Weights of a small transformer language model: 20 layers, tied embeddings.
Each number is 50 + 15 x the weight over its row's rms, rounded and kept within 0 to 99. Layers, rows and columns count from 0. The size before them is the row's rms in percent of the matrix's.

# up: layer 6 MLP up, 768x192, rms 0.171, rows 486-538, columns 64-127
# down: layer 6 MLP down (transposed), 768x192, rms 0.119, rows 486-537, columns 64-127
up486 100:38 38 52 30 31 28 77 48 35 53 44 52 53 00 61 56 78 52 51 50 57 36 59 75 44 63 71 54 69 42 57 61 58 49 63 74 67 47 59 03 76 37 53 55 47 50 35 69 33 37 22 73 56 42 51 42 40 66 61 45 58 44 60 51
down486 106:50 48 62 30 26 56 58 26 52 36 46 61 30 50 60 71 29 51 24 80 37 55 55 64 54 70 71 20 26 53 73 27 49 36 76 13 64 37 45 22 83 78 65 51 46 52 54 99 33 54 71 37 34 58 54 08 48 31 53 31 27 52 64 43
up487 100:57 35 50 43 59 54 36 76 60 71 50 59 48 47 63 53 49 46 55 26 30 63 31 59 61 77 47 66 67 35 44 50 47 47 55 52 24 70 63 58 39 99 44 44 16 61 73 41 30 50 55 36 60 39 52 56 29 31 17 42 38 43 69 56
down487 115:48 25 36 55 58 44 32 49 78 37 64 49 01 46 32 63 55 75 77 22 37 63 49 53 41 74 52 42 51 40 46 68 57 36 47 81 51 49 41 49 50 38 62 17 49 30 81 61 30 45 35 81 48 80 53 42 56 45 38 46 64 64 58 47
up488 095:30 47 61 70 69 30 53 35 34 73 33 51 72 47 49 43 63 43 54 50 50 49 57 42 52 42 40 46 49 30 38 60 55 23 51 63 57 35 40 69 32 53 62 32 45 51 34 28 36 47 60 16 56 46 60 56 74 50 53 15 38 46 58 57
down488 093:48 52 65 40 41 68 62 64 62 63 48 48 36 58 64 80 46 24 52 75 49 46 77 62 55 55 19 45 41 54 67 36 77 67 36 48 62 36 58 25 84 60 44 54 43 50 36 48 52 45 13 54 35 43 44 49 40 53 58 42 84 46 40 46
up489 098:66 35 65 44 68 27 26 72 44 44 42 42 63 65 56 37 65 39 70 26 36 52 45 61 26 63 79 77 33 57 77 46 33 43 56 38 41 44 76 41 35 48 45 43 18 39 35 50 47 51 41 28 59 57 45 91 31 58 67 66 57 38 27 41
down489 089:31 39 55 45 64 57 69 38 59 37 58 51 37 73 26 71 30 75 49 48 48 56 78 53 58 31 74 48 33 69 53 29 66 57 48 77 23 55 32 55 42 43 56 52 27 38 43 59 52 35 33 57 53 61 37 14 47 53 45 67 72 29 37 47
up490 099:47 36 53 73 38 63 54 45 67 57 43 47 69 36 74 46 46 55 18 55 52 48 33 43 52 70 65 54 47 52 51 43 45 43 47 75 41 51 48 28 36 51 20 59 46 80 56 45 18 64 57 31 50 59 45 70 49 28 43 57 40 35 50 41
down490 104:20 56 78 59 45 35 52 56 66 36 58 73 14 67 37 26 38 42 45 52 21 46 59 43 49 42 57 55 45 40 43 50 58 61 61 50 54 64 70 61 70 74 40 58 19 40 73 53 46 60 48 72 52 50 20 27 61 37 49 55 44 33 44 96
up491 101:51 36 55 74 53 61 33 55 48 53 70 66 46 61 58 53 24 56 58 49 72 50 56 37 28 60 68 37 54 68 69 30 82 35 62 54 39 42 52 22 42 65 67 36 49 63 56 64 39 28 23 62 58 57 79 45 70 38 69 54 56 71 52 31
down491 118:42 26 69 56 40 55 46 45 65 75 37 58 46 62 46 54 69 55 54 27 19 62 26 45 77 57 50 33 44 50 43 55 33 53 32 46 29 72 26 33 59 44 54 37 43 60 63 67 47 22 55 89 40 51 56 53 39 51 68 34 42 41 40 56
up492 113:39 50 63 25 23 25 63 46 25 30 78 33 46 56 50 40 54 35 60 42 32 54 44 21 63 55 47 49 55 36 56 17 32 34 45 34 42 50 75 60 52 71 25 35 54 43 53 65 36 70 61 20 55 68 44 69 66 80 67 60 39 46 65 31
down492 112:45 30 51 45 74 26 52 66 11 62 49 31 49 53 67 71 67 51 52 14 53 53 50 29 46 36 29 60 60 31 53 61 47 45 25 33 59 48 49 60 59 52 14 54 49 31 27 47 43 23 54 27 87 58 45 55 38 80 48 32 59 37 57 65
up493 093:34 56 47 28 41 54 56 37 34 66 32 50 19 35 87 62 61 42 38 70 61 65 48 65 40 80 45 50 76 59 43 47 63 54 64 76 51 71 23 31 39 46 53 46 65 38 61 08 46 50 61 64 47 45 54 63 91 34 50 45 62 51 54 73
down493 090:99 52 42 61 41 48 43 38 41 58 36 77 35 52 57 68 64 41 32 71 59 42 46 47 36 57 47 46 31 52 61 66 17 57 49 38 57 31 46 28 43 21 52 73 45 56 61 50 37 67 49 38 54 57 39 28 53 42 46 64 37 63 71 54
up494 100:71 53 29 37 47 56 60 52 35 70 50 39 08 53 51 14 47 67 56 45 52 56 40 74 26 39 45 48 73 33 49 54 67 38 66 69 42 79 53 40 45 59 09 45 42 48 30 54 58 80 32 49 37 56 46 52 51 33 54 35 63 70 16 63
down494 108:78 49 28 50 68 53 48 39 42 74 51 67 73 45 29 33 86 42 30 49 39 48 58 46 47 51 42 66 76 39 44 66 29 67 53 63 56 40 74 33 55 41 76 81 43 58 47 45 65 33 39 30 29 42 44 42 45 29 50 76 53 46 44 41
up495 091:38 00 60 46 54 53 75 61 34 43 45 46 54 33 88 69 46 64 43 43 53 51 68 36 13 71 54 55 51 34 49 30 38 30 41 17 80 45 48 52 55 79 58 74 32 28 51 46 49 42 52 71 48 64 75 61 35 43 53 54 52 43 51 50
down495 086:66 47 54 52 76 38 57 56 75 40 49 53 37 62 53 60 62 53 39 75 45 61 28 69 46 94 34 62 26 42 62 76 65 50 18 43 32 60 28 67 39 68 51 45 62 25 76 33 64 44 53 43 48 35 41 49 72 44 33 70 45 33 49 48
up496 101:49 60 53 64 43 38 76 75 52 63 34 62 46 41 82 66 64 45 48 48 65 29 49 63 27 62 33 52 65 26 44 43 44 55 63 61 37 47 34 64 86 63 36 12 55 43 33 56 57 34 56 60 60 66 70 68 59 84 77 29 44 51 60 55
down496 090:67 58 32 52 31 31 59 47 54 34 53 40 48 57 34 62 42 57 63 55 36 45 38 31 54 74 60 76 27 41 30 59 44 53 55 67 46 50 83 54 36 61 62 91 51 45 54 53 57 60 70 35 24 47 25 43 43 26 23 63 49 51 54 47
up497 097:41 52 38 69 25 65 60 44 72 59 52 28 42 45 46 37 44 29 55 53 45 40 43 53 40 36 16 48 30 28 56 73 47 57 65 50 39 61 43 27 52 80 36 35 53 49 61 48 58 43 26 30 60 33 45 40 38 27 71 42 56 47 44 16
down497 090:66 60 43 42 79 44 32 66 62 44 62 79 50 62 44 63 18 66 54 50 47 47 36 55 87 85 51 67 54 67 44 42 40 50 43 14 65 44 70 43 34 22 68 58 65 60 47 43 53 76 71 54 39 52 31 54 48 53 38 69 54 50 65 55
up498 087:54 70 37 43 18 32 58 25 41 50 63 41 54 43 68 38 47 45 61 39 45 36 44 58 28 63 56 18 58 50 62 27 50 42 47 40 47 50 41 43 45 70 63 39 56 42 66 43 47 58 46 48 42 88 26 39 35 81 51 31 36 68 54 64
down498 104:26 36 60 82 37 57 23 52 49 29 58 52 50 69 51 22 46 39 66 61 44 55 68 58 49 35 56 42 48 44 32 76 41 57 45 69 71 63 51 47 58 49 46 44 38 72 54 57 30 41 42 40 52 55 49 53 54 40 59 46 52 37 40 26
up499 097:42 42 38 60 34 51 46 60 46 58 35 62 56 54 86 22 47 27 40 11 60 54 49 57 59 49 41 00 49 77 51 52 50 51 48 52 62 61 41 28 53 44 16 35 34 67 53 63 51 51 71 69 48 48 64 46 65 60 50 47 43 57 52 53
down499 098:73 55 72 42 41 48 51 50 47 48 39 25 58 44 39 67 44 55 74 99 32 54 70 57 34 40 55 57 28 44 54 45 66 35 54 55 52 36 35 57 28 25 63 55 50 60 30 36 92 28 34 46 70 28 66 64 62 38 82 95 71 27 44 37
up500 104:39 50 54 45 32 33 48 35 22 57 64 86 31 57 67 50 43 42 58 42 61 57 33 66 40 68 50 46 31 48 78 33 59 61 56 48 66 28 60 50 79 53 56 73 60 35 67 98 38 49 42 40 60 57 53 76 36 44 50 57 43 62 44 42
down500 082:99 54 58 32 46 57 55 49 52 53 45 66 60 65 25 39 50 58 41 36 33 43 22 63 38 54 43 73 63 25 44 62 52 54 62 63 76 42 58 51 65 66 38 40 28 66 55 57 42 45 61 49 35 70 36 44 59 70 63 83 51 39 47 26
up501 095:71 76 43 55 79 63 70 85 64 59 49 55 57 63 34 43 29 17 54 64 52 62 53 59 67 44 53 46 28 78 51 60 60 38 50 38 29 56 43 52 41 67 47 63 41 65 61 61 79 46 50 39 46 37 69 69 51 49 67 48 54 51 46 60
down501 101:15 45 49 37 48 50 41 28 35 67 34 44 34 51 59 29 59 80 49 13 25 69 47 25 29 74 46 36 46 42 64 43 41 23 32 65 42 25 58 51 82 63 40 41 53 47 65 55 59 37 45 54 52 71 52 47 44 11 43 74 50 32 51 66
up502 097:70 63 55 34 59 68 36 47 45 23 48 77 72 59 59 23 44 17 41 53 49 57 35 56 58 60 73 41 51 63 51 29 45 13 57 29 54 37 63 49 56 58 66 44 69 61 37 51 66 63 39 21 51 52 26 86 77 45 53 34 47 79 58 40
down502 099:55 48 41 34 39 60 51 44 78 63 57 48 35 38 56 58 32 59 63 46 50 35 57 57 45 47 63 76 49 90 84 56 39 41 58 46 29 60 46 57 51 56 39 57 48 62 30 72 62 53 45 62 38 56 61 47 66 48 36 36 39 51 58 58
up503 092:55 23 52 58 27 59 39 61 33 67 73 53 80 45 46 47 49 35 81 27 50 63 44 53 45 54 47 48 45 51 37 47 44 67 34 61 65 44 25 65 28 22 49 32 48 57 56 63 44 61 18 39 43 52 57 32 28 75 50 32 67 47 37 71
down503 095:55 54 44 40 80 44 47 28 59 64 55 51 56 73 18 46 35 24 17 46 46 42 65 56 84 42 67 63 61 61 61 30 41 55 60 29 84 73 49 62 64 39 75 55 52 59 36 32 65 21 73 65 34 40 35 59 52 31 39 76 44 43 47 51
up504 092:51 50 51 64 58 28 40 68 46 63 73 71 34 44 30 41 57 60 71 42 38 57 41 43 49 38 55 28 70 21 56 31 85 71 25 47 29 65 47 72 39 60 43 38 38 39 42 59 42 48 39 58 63 36 61 30 34 44 67 54 79 20 56 53
down504 105:76 73 50 42 56 49 64 63 57 37 24 54 47 60 72 54 70 46 36 49 54 39 81 46 68 42 47 38 29 38 69 54 37 46 60 63 34 48 59 34 61 45 56 75 54 55 40 20 58 62 42 59 44 49 48 65 47 48 50 26 45 61 37 64
up505 110:45 59 40 40 46 31 35 39 38 58 42 54 27 56 65 40 55 61 53 15 64 81 50 43 37 06 68 27 48 57 19 53 64 37 51 46 60 57 50 73 39 68 57 54 31 47 70 48 17 44 68 50 45 47 37 69 35 43 63 58 75 47 28 56
down505 102:65 41 26 39 57 35 32 25 53 51 73 87 47 27 55 46 65 84 69 54 53 49 63 50 40 42 35 44 56 67 69 57 43 39 59 69 52 48 38 40 45 39 54 43 69 63 50 50 49 51 45 58 46 41 25 69 69 51 46 34 50 73 67 31
up506 096:43 02 75 52 51 48 64 53 35 39 35 65 32 32 28 20 64 49 67 36 34 56 34 30 59 54 21 40 67 35 72 78 49 44 43 81 67 57 52 57 58 53 57 63 12 35 30 56 34 42 52 88 57 51 71 46 69 87 42 59 66 62 24 62
down506 092:59 34 78 61 51 33 77 36 42 39 54 45 47 62 43 38 52 49 40 52 38 53 36 56 43 15 38 35 73 48 59 57 59 56 74 55 37 70 54 54 58 65 54 42 49 57 62 54 69 18 34 62 47 83 49 63 55 72 31 67 73 51 37 48
up507 093:40 46 31 49 29 44 57 51 38 78 71 68 51 33 41 64 52 28 52 51 36 45 24 40 51 57 32 29 46 55 40 57 55 49 50 65 19 43 41 42 39 86 36 50 44 48 32 39 42 58 55 15 43 85 57 58 27 35 56 60 42 10 45 54
down507 101:49 45 56 48 49 34 38 22 48 44 24 42 83 57 48 53 57 47 40 36 46 56 36 71 34 28 45 26 43 73 81 42 65 55 51 62 72 42 57 77 44 14 29 34 79 88 50 61 41 39 54 44 56 45 51 71 29 24 75 58 43 78 34 49
up508 108:38 68 50 59 72 56 45 35 53 62 36 44 40 41 51 74 48 50 73 24 39 47 59 54 64 60 20 63 57 38 58 47 42 44 50 35 47 50 52 49 52 34 61 66 44 35 55 62 54 44 22 48 68 52 89 42 71 50 27 53 64 56 47 48
down508 103:64 68 53 57 68 44 31 76 50 33 52 61 41 37 39 39 46 66 81 55 27 38 42 77 45 76 55 57 33 47 58 48 57 25 73 51 59 49 61 43 53 34 38 55 33 31 64 40 41 73 66 56 71 50 38 36 58 35 47 72 56 45 70 47
up509 087:51 62 58 45 25 43 63 47 09 46 65 82 57 41 68 47 33 56 71 52 64 30 19 54 36 31 39 72 62 48 27 34 79 46 49 42 46 49 49 53 54 55 48 44 33 77 32 64 19 36 22 46 38 56 37 67 51 37 35 39 14 58 34 72
down509 082:57 26 67 69 70 45 39 55 66 38 33 44 42 56 40 57 52 46 51 36 57 48 51 46 33 45 28 48 54 74 76 43 69 41 36 60 48 36 81 64 83 45 43 71 41 52 61 32 60 44 78 50 70 64 35 51 28 36 28 99 56 54 70 37
up510 098:58 31 55 76 26 50 54 31 56 42 62 53 66 24 62 55 67 55 55 41 46 42 59 56 47 45 18 25 75 65 39 48 49 31 55 74 45 39 58 50 88 46 26 63 53 72 25 38 58 61 25 33 21 68 82 31 69 52 41 36 72 27 53 34
down510 079:33 40 32 38 44 34 21 37 39 49 32 58 69 33 38 73 26 85 62 28 50 34 34 36 42 53 49 42 85 49 56 57 60 61 45 33 36 25 49 55 14 31 47 63 31 55 35 51 50 33 36 85 50 48 45 73 71 59 49 44 56 72 65 13
up511 121:44 43 64 29 16 64 55 66 45 55 49 52 30 61 50 53 42 78 62 45 48 53 51 38 30 44 42 70 48 66 52 48 50 27 46 47 41 59 99 40 34 08 65 63 68 66 62 55 46 52 27 47 47 67 82 70 53 67 35 38 59 42 47 67
down511 134:59 31 45 68 34 51 24 57 35 37 44 57 51 46 61 51 49 59 58 41 68 66 36 33 68 53 26 62 26 36 53 50 52 57 42 53 49 32 39 48 54 37 63 44 56 54 38 62 51 70 43 55 52 72 51 84 53 33 49 64 08 59 30 63
up512 078:61 63 53 48 73 45 77 54 60 42 55 34 65 58 46 52 57 35 51 34 58 53 53 60 27 29 65 50 59 73 45 65 40 18 47 77 59 30 75 58 38 36 15 38 36 62 44 26 61 47 40 22 51 66 34 49 60 46 65 51 43 35 54 53
down512 088:63 40 52 32 48 68 50 44 65 53 33 38 60 64 34 75 36 73 41 45 74 50 46 67 66 45 45 72 32 41 57 38 61 55 35 54 55 44 57 25 55 46 76 29 65 02 50 46 42 81 54 56 42 29 48 60 29 51 69 53 58 30 24 46
up513 084:54 59 43 19 27 25 49 52 34 41 59 56 47 42 61 59 23 35 66 42 23 59 55 42 60 41 60 65 40 56 44 45 64 52 58 31 50 44 69 45 50 32 70 66 58 50 51 25 74 25 62 14 36 56 47 25 31 55 42 55 40 64 29 50
down513 086:48 48 57 57 74 57 32 69 46 47 38 48 51 34 53 66 62 68 43 36 47 62 46 60 44 57 58 51 39 33 71 47 53 60 60 58 59 43 39 33 48 66 81 64 55 27 49 48 35 50 61 83 21 54 55 52 56 42 47 45 59 46 71 68
up514 081:48 57 49 41 44 64 58 58 40 15 70 63 50 32 60 76 53 43 23 41 54 48 21 51 41 56 52 25 37 45 40 46 50 25 41 59 74 63 73 39 68 53 67 25 62 76 52 61 66 43 25 46 51 46 70 41 70 31 50 76 77 49 61 40
down514 078:47 53 49 53 66 50 43 68 74 37 52 51 42 45 25 80 36 92 05 64 39 68 42 65 36 59 48 39 47 24 61 77 55 87 43 80 48 56 59 62 47 27 50 50 51 59 26 52 30 56 59 52 45 48 59 57 36 64 77 35 73 50 46 61
up515 096:69 60 77 35 69 37 60 58 33 44 61 49 68 18 43 57 72 39 23 48 52 37 59 41 63 48 54 33 55 45 45 69 87 58 56 55 41 62 42 62 68 82 62 24 56 52 65 59 43 68 33 48 36 45 59 38 43 71 41 40 70 56 35 68
down515 079:21 78 28 48 52 37 44 59 48 74 53 72 43 79 57 67 61 64 49 53 37 70 31 54 29 47 29 32 55 46 37 49 64 49 54 52 52 38 40 44 30 28 22 71 30 65 36 52 44 19 27 52 48 74 38 66 46 57 51 48 47 54 47 40
up516 115:57 33 57 68 50 48 58 62 59 47 69 58 60 29 80 70 45 25 86 33 64 41 16 73 78 59 53 76 52 86 40 50 83 47 48 31 63 47 58 34 53 54 46 45 66 65 65 45 34 37 65 49 48 32 80 40 37 53 71 32 40 68 44 46
down516 119:70 34 62 47 55 33 60 49 29 68 33 64 52 52 56 49 62 31 50 70 56 53 32 41 49 42 55 41 50 44 61 41 45 65 41 20 31 54 49 56 44 48 27 34 25 41 62 38 57 32 54 52 43 27 29 58 62 70 59 62 22 60 52 30
up517 103:11 16 62 65 56 37 65 29 58 59 56 49 62 43 31 49 43 49 48 45 77 59 41 54 68 77 38 54 34 72 53 40 56 64 50 50 48 64 60 39 60 50 59 47 47 37 57 64 34 46 22 59 58 58 79 30 65 47 63 74 69 37 55 24
down517 109:63 64 51 45 62 59 54 60 62 47 37 37 28 31 54 59 62 51 77 43 35 53 23 35 54 47 71 46 53 36 43 53 41 30 39 42 25 37 50 48 21 34 58 57 41 54 28 45 62 29 42 61 29 52 74 54 50 29 55 35 36 51 63 63
up518 091:56 25 45 49 44 47 41 63 44 45 51 46 41 41 30 64 63 57 33 35 37 55 48 66 33 42 69 39 44 49 51 61 49 54 76 60 67 57 41 26 45 57 48 39 54 72 49 43 45 29 26 14 40 57 54 51 58 60 48 50 24 33 57 52
down518 101:40 51 71 35 41 37 37 50 44 68 45 51 38 36 63 49 41 64 84 55 44 61 48 28 54 75 51 50 41 35 50 37 20 39 14 59 46 48 33 50 69 54 58 44 50 74 50 74 49 56 61 70 47 59 41 37 45 31 53 20 45 44 49 42
up519 095:32 36 06 53 60 31 43 73 53 53 54 71 30 35 51 47 36 48 36 51 61 36 43 31 36 71 34 49 49 41 43 40 43 49 61 50 53 47 69 53 60 59 46 33 33 34 31 63 46 63 47 53 38 63 68 45 48 46 37 71 32 51 30 31
down519 108:46 49 86 41 63 55 54 24 65 53 49 27 56 52 31 53 62 32 78 57 46 64 59 37 50 52 42 61 53 41 38 65 73 60 44 52 23 68 62 51 53 61 45 41 55 43 57 50 44 57 29 64 77 46 17 50 48 48 33 68 59 64 54 65
up520 102:52 42 50 42 57 71 59 40 59 64 75 06 59 46 45 31 50 24 52 75 46 55 56 50 36 31 54 63 31 75 33 51 57 96 53 68 51 55 45 46 42 47 38 23 44 36 91 42 20 56 49 57 65 36 53 50 80 52 57 56 59 63 51 47
down520 091:27 36 38 33 47 65 53 72 38 61 24 61 05 34 64 67 60 51 53 37 36 27 69 42 35 59 38 59 35 56 60 56 44 47 28 43 40 35 64 61 44 67 29 28 54 86 47 54 52 59 22 49 78 64 52 53 63 43 51 37 53 64 25 23
up521 100:55 32 55 64 51 50 77 48 42 75 43 75 48 68 58 79 72 41 60 70 50 40 53 35 39 33 64 45 66 40 66 37 49 45 46 37 73 28 80 35 15 88 37 46 17 52 59 79 78 55 39 51 55 54 17 15 62 59 49 31 50 41 50 44
down521 083:73 52 64 55 73 54 42 45 64 69 49 61 66 28 22 33 62 39 52 25 54 47 55 64 58 32 18 34 31 48 71 57 51 58 58 75 57 59 58 77 71 16 42 26 74 63 53 31 39 55 47 61 42 66 53 74 42 74 69 54 36 47 77 53
up522 085:68 49 45 38 39 56 56 31 44 46 34 47 67 65 48 45 71 30 82 78 56 42 40 39 73 33 23 48 31 46 54 53 42 25 37 54 64 64 52 49 58 23 51 16 55 46 41 44 41 48 53 21 54 42 36 62 56 70 36 62 55 69 57 57
down522 092:51 40 75 33 62 49 30 78 42 53 45 52 49 38 53 62 09 58 58 72 29 26 61 40 26 62 57 68 51 42 61 46 50 72 57 51 49 59 46 40 85 46 79 36 50 56 55 68 57 50 27 42 54 35 70 42 32 35 68 57 59 69 38 66
up523 097:60 49 21 24 44 51 65 82 61 59 73 43 29 47 46 41 65 45 38 31 49 62 21 64 56 44 44 54 50 16 80 46 76 66 73 28 50 46 32 70 91 48 40 57 43 41 68 60 37 53 48 67 67 47 58 31 39 57 52 44 54 44 37 59
down523 114:38 36 73 69 63 34 36 56 49 39 67 54 57 31 56 46 40 50 38 41 69 63 67 44 52 89 48 29 67 63 30 60 39 45 30 64 48 52 58 42 49 55 72 41 53 62 54 51 43 14 39 70 67 54 67 33 57 38 37 35 55 58 48 47
up524 103:62 64 35 56 36 45 68 28 36 47 77 72 80 37 20 24 43 39 44 30 72 29 41 49 49 48 50 71 34 43 49 27 70 25 76 61 54 44 54 61 42 49 55 41 31 44 23 62 50 64 50 23 25 18 40 61 42 65 51 55 56 61 37 64
down524 110:55 39 29 09 64 65 43 50 80 38 32 60 40 43 74 39 45 57 56 71 45 52 50 48 50 48 60 49 44 38 31 21 24 53 66 45 52 91 40 43 48 48 58 59 40 31 59 38 68 40 63 21 52 77 34 44 41 63 54 52 51 36 62 68
up525 100:41 55 63 68 43 60 47 41 40 64 52 42 24 26 40 49 56 41 56 41 52 69 59 47 37 58 34 79 35 44 61 63 38 65 41 28 54 68 00 45 45 80 29 57 48 65 53 40 46 24 51 71 81 65 55 56 52 39 63 58 53 55 27 43
down525 103:44 83 19 34 45 66 59 48 31 65 70 46 30 53 25 51 60 75 62 30 39 15 45 45 54 22 42 28 32 61 22 65 47 52 69 61 54 54 48 44 28 69 72 54 57 47 04 51 50 58 48 31 50 35 37 32 46 69 28 52 35 60 58 65
up526 099:44 71 68 28 55 41 58 28 50 60 47 73 33 32 61 25 41 33 68 59 17 32 71 65 15 66 43 39 77 52 54 30 44 44 31 38 58 90 54 77 25 68 37 64 41 60 71 60 60 48 73 46 73 69 45 28 61 55 37 44 45 52 45 48
down526 105:53 32 62 54 47 46 44 49 51 34 62 30 54 35 46 50 34 35 45 20 39 38 55 71 40 74 45 58 16 44 68 60 40 38 60 38 38 52 26 70 68 36 69 39 38 56 68 59 54 42 21 45 00 37 74 63 48 67 30 42 50 56 60 48
up527 102:64 35 57 55 65 49 65 33 48 47 59 74 27 61 77 50 52 18 50 55 29 35 55 43 37 64 22 85 51 56 39 47 52 58 32 43 37 64 56 28 31 49 59 49 38 38 48 54 44 45 41 51 74 36 83 57 25 42 31 44 50 56 61 67
down527 090:54 29 42 42 44 61 26 62 62 20 39 84 76 40 36 70 79 59 45 52 46 50 24 37 50 29 36 47 32 65 73 64 51 21 50 69 57 68 71 66 66 70 39 45 59 52 54 46 27 61 84 39 70 68 42 50 49 40 76 35 59 60 51 58
up528 091:49 68 54 33 29 38 49 58 27 50 75 58 44 20 51 64 82 47 53 28 60 58 63 36 65 49 58 32 34 66 60 45 53 52 46 45 56 48 13 51 41 40 54 51 11 52 45 41 38 39 53 70 70 50 44 38 55 40 29 58 64 55 57 35
down528 109:63 50 43 43 77 48 39 76 48 36 16 46 62 77 48 44 24 40 46 22 44 42 64 61 41 38 49 57 41 42 73 54 39 52 37 70 50 46 45 54 69 54 38 41 80 67 64 41 34 65 50 48 67 28 60 03 74 41 37 55 55 35 54 54
up529 103:76 57 58 71 55 47 71 56 27 39 56 38 58 20 35 77 79 63 37 51 65 61 51 29 56 75 49 72 36 63 47 30 42 38 18 56 61 33 30 51 33 57 46 68 62 51 43 65 47 73 48 27 36 74 48 00 60 59 28 59 25 57 69 67
down529 094:54 39 59 68 51 43 66 67 33 49 58 38 36 50 19 52 41 52 64 60 21 50 53 30 36 55 28 32 59 70 29 45 59 70 49 44 45 50 74 60 17 44 70 53 16 66 67 64 29 47 15 56 50 77 56 67 65 78 40 59 67 29 61 50
up530 102:68 48 29 52 56 66 47 60 06 47 39 67 52 37 59 65 13 31 45 73 34 58 36 43 50 66 44 65 37 72 14 30 64 39 49 60 64 45 60 57 63 54 74 47 32 41 45 64 42 86 64 24 48 67 12 62 39 99 50 37 59 22 49 56
down530 086:68 53 51 33 48 15 48 49 93 69 44 17 57 50 46 41 67 44 29 52 61 40 35 37 60 25 52 33 60 40 45 33 45 49 61 56 68 49 34 53 42 50 55 62 85 32 43 61 54 35 64 80 42 36 47 40 61 25 28 40 51 62 48 30
up531 106:96 30 24 47 70 75 40 45 22 33 65 07 47 63 42 76 32 48 59 53 52 57 44 53 37 38 64 57 57 56 51 30 67 37 41 50 52 48 40 48 37 37 28 47 51 55 77 50 47 52 51 55 82 25 46 60 83 79 47 43 55 34 38 62
down531 112:57 33 38 35 70 51 59 46 36 47 69 67 53 67 61 66 76 52 35 35 69 67 59 51 44 32 66 37 78 64 30 43 34 52 13 21 61 54 47 64 40 70 42 42 55 53 60 53 04 67 74 56 70 14 51 49 32 51 54 32 42 71 41 32
up532 095:51 44 52 77 61 51 78 35 59 40 61 70 39 14 77 57 55 34 68 44 67 41 61 44 56 52 56 48 48 60 63 48 50 28 53 76 65 68 68 52 32 43 62 60 27 52 58 70 46 39 38 55 84 61 48 19 40 41 45 55 26 60 49 52
down532 090:65 55 57 40 50 29 30 63 65 69 68 21 71 45 28 67 00 61 44 46 36 51 35 54 56 40 34 49 38 47 47 37 50 64 50 59 66 77 36 72 51 32 61 31 57 63 74 33 40 57 58 66 42 53 46 50 30 51 61 36 36 30 50 74
up533 060:48 48 89 32 53 66 60 56 41 57 34 38 51 77 58 61 19 72 91 62 43 59 44 70 52 53 54 59 32 35 25 56 38 42 63 24 48 66 41 38 61 65 48 34 42 76 55 65 42 45 33 74 39 32 65 49 42 63 37 36 40 46 45 54
down533 081:52 59 44 58 63 14 49 54 66 49 40 63 58 54 13 58 50 56 39 37 26 46 30 35 39 45 44 33 48 62 58 64 32 61 53 59 35 34 47 60 80 66 34 51 48 59 75 56 66 64 26 48 47 38 03 63 35 60 51 43 39 70 53 42
up534 087:33 40 39 60 50 80 61 58 67 40 72 68 50 43 39 54 30 70 53 58 49 67 54 61 18 41 14 38 35 42 68 65 54 56 36 43 50 36 62 12 36 72 62 58 55 44 59 30 46 66 44 59 54 68 66 54 40 41 59 17 46 68 41 78
down534 100:58 49 77 25 45 35 52 47 41 44 37 57 76 30 43 50 75 44 37 59 61 36 48 47 36 44 75 55 70 43 47 45 32 19 62 56 54 30 43 43 78 21 58 51 62 24 53 55 74 54 50 45 60 56 48 45 72 35 49 22 33 42 55 40
up535 107:22 30 41 55 58 66 47 35 48 45 46 45 39 56 41 45 65 50 81 71 57 42 63 84 49 41 40 18 66 39 21 43 71 49 54 43 57 44 31 51 54 31 46 52 51 51 57 64 65 19 37 84 77 79 49 52 54 61 73 62 41 39 53 39
down535 102:58 39 43 76 56 64 53 66 20 41 44 54 54 61 71 55 40 35 74 30 62 67 59 58 47 55 27 49 38 57 39 85 59 48 70 29 61 59 41 30 75 51 41 55 43 62 63 70 44 60 37 76 68 48 58 57 36 43 48 49 49 53 35 45
up536 102:78 39 52 90 44 48 77 51 85 49 54 53 52 27 27 57 36 49 60 42 49 49 66 65 22 58 31 82 60 35 58 57 33 45 66 70 39 45 55 22 72 41 41 39 49 47 16 57 46 48 79 41 41 51 47 71 53 52 68 46 48 58 33 39
down536 104:46 45 36 50 33 63 44 38 26 65 81 45 47 46 31 70 30 32 63 49 57 64 35 31 56 70 58 55 39 41 54 41 36 35 26 66 39 11 50 48 59 40 65 57 43 60 50 75 82 46 61 49 59 37 70 76 46 44 42 40 12 43 79 55
up537 099:54 49 75 57 43 41 37 37 54 69 53 56 46 54 42 29 49 46 68 52 41 74 27 31 31 49 50 68 30 59 41 39 26 60 50 45 42 68 52 48 54 59 49 55 47 31 64 63 14 35 45 83 68 44 58 48 42 54 47 51 39 47 52 30
down537 114:48 57 51 68 20 46 55 44 43 55 44 38 68 45 55 36 67 51 54 57 52 53 51 54 50 68 44 60 43 69 64 55 77 40 66 59 65 49 61 48 59 50 28 09 46 63 61 87 58 55 49 52 54 52 58 65 64 71 29 59 56 81 27 29
up538 096:59 39 20 40 32 58 68 67 43 53 44 43 74 36 45 71 41 24 22 37 50 35 24 58 40 39 48 40 52 42 52 66 50 39 39 46 48 62 68 46 24 66 20 44 69 71 29 57 54 36 46 52 48 61 37 18 70 43 68 45 57 62 49 71